Weights of a small GPT-style language model, trained from scratch on English Wikipedia.
Size: 12 layers, 5 heads of 32 (1 for keys and values), 3.49M parameters.
Architecture: RMSNorm before each block, rotary positions, no biases in attention or MLP, untied embeddings.
Training: a variant of Muon for these matrices, 128M tokens, 7782 steps.
Each number is 128 + 24 x the weight over the matrix's rms, rounded and kept within 0 to 255. Layers, rows and columns count from 0. Numbers have three digits each.

# layer 8 MLP down (transposed), 640x160, rms 0.2, rows 552-572, columns 0-159
090079140128110139103133068129103162123139135105112139143136160102122151131150173120120108101123124107127113081138155104127125120114101122140126139074153112097107124150145106163123118125166123160143124120127140163134118113141122119116114112164152118165129152097120141130131125138108089130145163116143139110156123089112125140150138108134106175118150155120112128116155154116148142088102129152141121120156134095111155130125141128123132147119182141117099152134102169145129107164112145
180123155164131147098140136121133124147132090133141135102157092131165115128147173089096094106137174101119126111139122104141123110114121144202112119129138100130171122163122120136128132172172122174130112163114116182086093096151153118134103124101116140133178123165119078188087112130147090105142144104150167111140133147133101104126168099146140141158097113106137087122151148151137119136146137102116137134154126147189110129128100180089142119132126123153115104146090151149144123064094131
120137115131180090154119162116138096131097114135132150141125115078165154123144155151127124136181090108107205133170127132076142163139156144152166126073185153125112074117130106132086172136138129134102155083120111119118189155122118134129080094147194121151121152110156152103101144131098113109156142143127155120133056156061167149114121116104140153147105131130142135131146115110123121137127090174111128144107132094132118149144122176137123138125120112127169139140143132128084112175101124
152121101124090139161119132140150111150111146195085147118116148104110137142173089132080102116107136124129119156090100127107093086157113121150146135132137140128156132112083140100117169137141110128120115149149155118153194110138140138172147133143096101131105105101106155139141097116150130070108120182104122129098122106141113157105099134123151150107151137103183105115060095121135109118142134112134109081156156153120120111112137136116136130086132175120143140130086060124149137109150115
143134151107118134139151134107112135142103148135126150130152120156130123135160147098128137128137126117114106122092110137146118155123141137139146126144148116139139122113139122148134129142126113125139180136121117133088105143123164157114154096116109136148102093141130134136127146159106127130106093096104114157086111132113092128140132149132138144162136097096129102119104132112121126112139152164102127134148124149119148150135162139128117120139131140118110102132113133148119129173121129
117120112143113101139104125124129111153128131096166131124106187129126164158113081119157126128178139147169167124128117113092088116150153099131161139132145159163167106117134131094155075104138169118165110111136175158154133187143123165135112155151156131108139116131146163158074110107126125149152112109115128106138153146121097117112105140144101123133168097134138164163112159109155133134153123129087163142114062150124161154133138154113124130140140113123125177132123137113117105084101150
142102087130146135109183103119129133112121121161108156142145125083130130064143150151081131135132108132117163083144162188136160110124167161171145134120114111139088122107163113135107121121155103135106118135122121098134132107079121145148153142152119148104145152128137122168106139162139138097120162144131127125139128105120114142135089147130129145108072158132130115124147112141138088128136120088175139065095148114163169100135169152117122082104127120105087137117137113134139129128140137
101175139109070121141148101118172113156099111141127113130157141150111110105123160119188159127086123078160122124094160086110124149147115110132137115122144118144158174120163145126148124142111141101128142117171113146129133176142132130112111138125125130132110138130167125120155123143112120134115105152150092136146123123117158120124149161141138129149124117126154124120092168143089159158064124143192111107147133106118130162086159147188133150127093125105085152142134112159146121133105172
119149109167112110140122147127156134155131093145150123152155143101149142124110126147132119157109098121095069166119113152097132095127093133158091160125112128124161139126135118116115148111105178126115079130147118045150138127116159119105068115123177093131139157098124091134081093149139106108142135135135131142159144109106109088107140118151049135117128123144161124155131145098095152099116126133110113148134110172156125099166098132133092151105139137141081124080117058096117183136144130
103115107123123141170117096162124115106097112130128102112117141099113141135114171119123136181113144126134170127135115106132106139133121129117151110129163118141086115126172115136124115142114110120112123157118131072153127088112131135104137129134145113090111097141160124122124119103104119099121104105110127130112096163050125113132119116105124122144125148135153133161144116125094153127157137152164118129116107118156170133097097126158095112150140136147126119120132155162147123113134118
110107114140170158129111118153116119126137124141101110158152135120150121145133130142127143108135157104120135129134156120116147125084143118100110163105101149161128146121101160103129121132128110125106113114104131190149130153144132103110108111150122080113131129116115112103153106142106149126151092091117147097155105112115144071130074134128131128137139125189082152142162123115110129109078124145145124077114173130095126126143133089173133144125139098150121151139117150127101107119104132
136127094161149147126076120113117152119114140165143139126138107138154138135108146119132129101143145176114114131164134121104194138092119120113133126165140147128131107109106164102146153091106126145160152166109107151141121138134104148128137131105137120102139088113108136135126168137118135109141097103135172166109122140095130127137108080146109116118124114154122137148152153133108105130113132152093107097110141151118089167114090108099133119143102145102117110138139130126135094098118097
146097141139125120130124060131150119125150142154124151087094159170105138113092093167108101162126092140076139130160080125146169094160137132143158111160127082111137136116118132164092134092145148155092146145173163168124121128140131137125140107122115131139098177134079129138137099121167170111121109117105123197115131087127109149126128101082146129110138144137150167120165157175115141084099126157102129111092093155192141166174108071091146127114142139131113082112100079100134086149148093
138141141145120150136137156106147158117114094138124123118114166128111149173121140115156101121110155135096154142116107156108161123111108124133107114160124100143106145096148094160106116127131140145121140117142117108105114144094106121091121142124128069102132107126110161127177144121127131097143082133142120156167156135154122127122120108145150122110117122134133101107159172142126135093127108145120185112136120112139144171115145076146176167101130134150139150119117167132163105147129118
131162132135143115098106096132100109158099175138154113143123145146132138087129146098118136109127122159177111090112126115146157106123120159164126118154155138094080169139100138156152105111135121152151144124136117173098130131157143100110125174101124164141127093107109151145127123123151155113142134177140107089151133129078088144139121116153168146123138132104104110131153152156129102075098156111147126110124130106093133133097142128133099124117125113111132137102069160125128121190113139
124125125160117141097118162105148107083118133166174098092164131109120191089088131135129112116166132161101113146087102156110101142154125113138138152162102079167147144134114140104085159135131116139107124145145096112156201126099142136110145116113074122108112069134119094142122122135130122125166110104170096143139129113128113106073133113074119140142135122142131112122077125149151137135119143138140145108116133090099094129113186118155123134135096111135147096138124187115100098109137147
140129125117171137151164115134105081117157107110128136099103146147151138135160168122139134100124129128147163133125126114124108112073128168098080130119134107091166150108111135105092135119112131148143135115127150113116112136100147114110161157107190160144126145122134134122170141086140143108097143140124115135110166133138150143125152113123165149131123142111115119110078191119142122140117129126120097122169111140119127145122090138109078079085146152121152125142113133150158148137121096
141140135155132103122114124121120144122081137119146160168156101125118074161141081128160129125086119092097132171103121151107164129098124143135161168100158145112132087131124126110127109180095138089125107156150117090184145136144118170139133095145088083128105088147106118112105149160135113143126127122091112158133117114128145106110104132123083135124145132122120123183078107110113108115134114148148086121116118157105133170168118124079154112127151107103129092098137148105149119102153132
113132139141133114138111118162126137132103119125133153104082149099108134139122107136129132150137129127135137112119148144153119128113120139122126149130151116103133131133129119100138148112112165142147101107122162140121116111121128159105099124136112127118107149147160113120157096093153151160131106091137139101152124174133120099052087108115112108146120133140115095090115129105124111124092122115130144120138133129148143141151134140125133123128153127159112139126113107093147058138154141
125077129139108134103120167150114134109152124139094145127140111125129133137159146144139133135109108149134126141116135132136111147095136121157150090114140153172145108127124137123122088131134142121127175148105124163114144150147120109163169111146117127089156143113149123122115129107096126147110147121137142123126106149113135131116120135157145111138154125135079177164095107113106136126112139119165142098118098111110133154117088126124114124092092110135141106079115143150133141086116109
139074124113181080138133157159126109168131172136120114131138111129125132170141139106134164138128146125152111158077148100179136135181086153142102124162125115126121097124118155095121136124084100121133127134182144114083138146110161125187115112132141146146157104150117157156122103109129081105150135107177187148070103126168182123141120115154130131154090151130142157154127159122098126118193122111170127128105133164105111069117093149083140138036142153103172170136176130138083106102118113
# layer 8 MLP up, 640x160, rms 0.187, rows 553-572, columns 0-159
150125124156136129126120089137102117148149156105077138122135153144139132071134146146138126128114181141162116109117114160113166123130144121109113105115109131127134190139169115104124068137128128106121152119103125131167144107110119144100150104159114123057119105142088125106116100095108138132092125163117131140115107149161105100125112095107147142107153116116126147116135124055170140132152120158150074123135151158131138177159142122127138171118120088130115090121116199139116149143075156
123113158118070164108116191098154180167125150129098150152140138130107141146143178137131141118165122156158109055132167153106122100138120135157098065165159146136178104136172097132144136160132114137119124157119144174116093136141119118135170121090118103114110087119163133147119105091131098115136168107155119124141100075142147142137113151135128156083123150090136135141146129088105140118104143136129128149116122166132131130110186161131132152085115151096104102142118179106138159135123134
154086115139091116118125136131089136127100119137161099133113123079119124118119105154152093068094149189105136123121134112148134128104171107154170164168133106153158161147113133117099080165145110154130172120070117144154109138131149139155113118155114163118086120120114142144096125171109142093129156147170118142140131113141138122142091103104120106096137117161170135071154101123124128146128132129144128122132132124133132122112082163183149173088157129151111126076108148096091140113133185
131118119132139116097134134139157129119132138112124106128117101155152094116138120185109126112107102124145145144134127156108125130121132121144118120078093150118131155110118078122099150131128123105106121113145132124128132135124095129136124150120126137103138177102137148143114088110126138138174155143140134102156155139177124146134120136132130110099115128136129137095111113144128143141109135126134117128120136111143091107113104137123150121126095111151161150125121121112094123115129107
169084142152095148145154125168092108133171123149150139145099122123147122125134122114133134145090111162119127104104082116138095131114144112100056150092140128142129164133150161125145101114122176128130150140119166166109189144112132142128102100114110090114142120120141125167161148174104086123124115121161143150122103139153133168156198072096133092128134155102107098090127138145127122136115126123131117095121148106073170142157154150141132115128088164167148143125124115149112119124094120
145115169140166127134087156133090117123115147086178078094113173171114126096113128145107136095115124117082131126111091121124093105167087131146101144131136097118134136113130133145142119101116183133141127155122146121120196139087113141134149154108108148145133104139133107105149131093166132168121086123122094097148156203133097126149122139124141140108097079133071168167150121144087164112137125115101151167134104131088149058123122151120115172137148159138158131188102090134124151118148122
166120110071124128129146140139136116160140104174118106162118115098160115082143134120088152101188124094109115121145152130126131152120128141146139110176099119107084124120162147124146139121141144097161122128135155134114135166114123144111167114152149117133166101145159148122098141120125180105150130143109115117119109154110127121150151141119118145181110123140158114097102111104129156072142083127095101125134140110141172158088127196118107126136155143129134119152141101130140152128123129
123120104109117164159101165110090152096100129121109132175109127146128136127149110156116150146127095150116094146154117146129105074137120117177097118161105108124107095163092156112121118112122107118126111127096111096115128146143112169163163131106138097096085161179146141093186124105136108160097120119114127099182131133109152118106139136147161168107114176139137142120100159127146155113136130122126208117156110117135189144123109148087126110083168116185125129124145117167186115127115130
134145154188126161109147183080134193106195134084096114164145105192168150148194094164141121016127082146141070139132141153165152154110146120113089091116103133134202141157100160126182157103168155152156159119182109147126143179090127130179117117129095166154173163128107103125158150131149148134128150151140108159156154096211125135167137142167124142083122110147123116106092122127166097124112136069040135135123155172103085117171192142115178186101111112104148132177115086080105158180115165
168129071123123154104100131116152159122115136148110139145112130178126127107128078095160120105118141130115151124118154114146139145198096093147156151109150147139109124115126112111147091121106126117131118137176111137133164095119125101088169136117105149138104138142187141132117140087134113082132133125133077097122129133120121177176161134177127134121126120113119160120176147123157095097158134139111149133137145097129137132106170135112147159140173078097141090109161130146132109174106116
122124145111110074117119114156178127133145130143174125126142129115151145135119114104112082083091119100170103113085147117145087131133071090139177141149176084086147118127156153094090186167115142110119111109112129143164100155153133140121134107131122133136139137129162104097150121149146137100165162102088077096133130155137151104157141142134113178110094157118172085134128141145173142135144100146111112133146107145121161111118147126138129099138145129138124109144115127136129157124087098
141120133151092104124157131146079084098119161151047125101117102110125100135162134150131083134080153071106167191178158080096116142158125120113129141175138126109159138130155100134108063084139160163121152138096032144098140162158115151139134124131122093162123155129162116133154137134099126113134117129122178112137203094182153168087153147092074083087152176156163133179175128131098114143119137121120146112121112101144138162139127109074115122158133125163113181197126160130177130153143117
112108122074155112112176090165130130143154132170160101153134150114132137095101119144085156095149148163117138096139141158115148126174143170142107146111093083141133127129125107155090123162117169133082116104141123128140161077121126136132165089118126136138124128072167154133109099132174097135122142130092091139144120133136114180122136125132100130150114118123146160148082120132086112149102138148114117128139117140159130125107133141147154149158172104110121103119130106104109167142124129
185116145113146093156160109102116118095102116131156115127148072138139121157146138131147159135121147079184133138120140161116113177158148124099115126068155124131142108177147106133128091103110137123139103147138164135124150142157112108127135100121098122145115112143139097164109150148117074145102151125161096167138082163109117110131067111168109171161126120146138116103160122117103106132124110167141123114145127143102119136103145129097137122098129076124162100154110118133133140131077097
151118155132139123123099122134155138161117147101165134113061124147102146125137141146174146110178140169191140065133118085128120109130132154140110107172128116119103171130093136133107125135145114095119116143079126150101118124146114107102131153154137142141176122085143146129092088112099108109092118078097166115128104116116132144139103159154119120151124055127121130102123128107084134121093125103120137137114137101143128189158113165139126132136137162092170151153139132109138134138138109
121103128099109138086100167149146158108105125174137087116099118139107122124155101164101137161130133121093111071134127147131116166137123136170150134131150120136092080123165164152141123113159122155125094121141120088109165095101150114132117120116120101104139146125142110109133127158092125092181121128118120111154135136099121095133114157153117151113114101147089148151109123143116109072119122143131134103091138122111128150096137123129166127117103125123107148121166133117107137140151105
098091140152112135139093115138125175156151114128129141091129089149156102082144137107127163126123109137142125138109127107132110132110133153074132151122109151130147136148121126131152177142131101088105130114115094107141157139154106146116103135079130160118152158130156126120170111096118121102185117117135142141153135156135130119111143133106074091129106092145129157137142146150130100142129115120110134142083076142130118124136104082146112129147113108130139117105073078168131135109141109
133105137108073141134178168114103132135159146146093137133154118137131135102131156139156157172111130123090147108147133155097120107140126110122148129140130125159117138121097132138124134110117106118129121138092131108158120131101119086137166120150115122176124148133108169117085136141109160115126134151128127147118125113095169110154145132167128112121126131125139147133119117122132160120117117127129110118110134125125127133104094135120123136136113082101168107138156158142168125150102118
125141113129118090106126113119135140146136150119145119133109167102119091088112083126129102110121084106120119137106179120147170139144147116131100128101093142089107096109142113120135162151144094107105127149114133137152121095131124156132109136122154143142091133173115121122109103116124129123133138110089093127114189150137128161147119136132122137091102114112156133135117143149118094103120109140084131170134129184146123122125139115137149125148151121172129156155132140142103156156110154
168105149098138136099147120148126106133075155112095137188139111107137085119122086116150124131108087159108123161075184116157128175115095154111102133144098067117137125139125144094158074112152119135154122093101124115110133101159139129177089132116119119146117147148169099131138150146107103097146167119187171137111169103100096181100141151138125131136119139165111120095144100095081109125124120144118132149101118117139139146127094090127078119119126155147143118122122155202094139122122126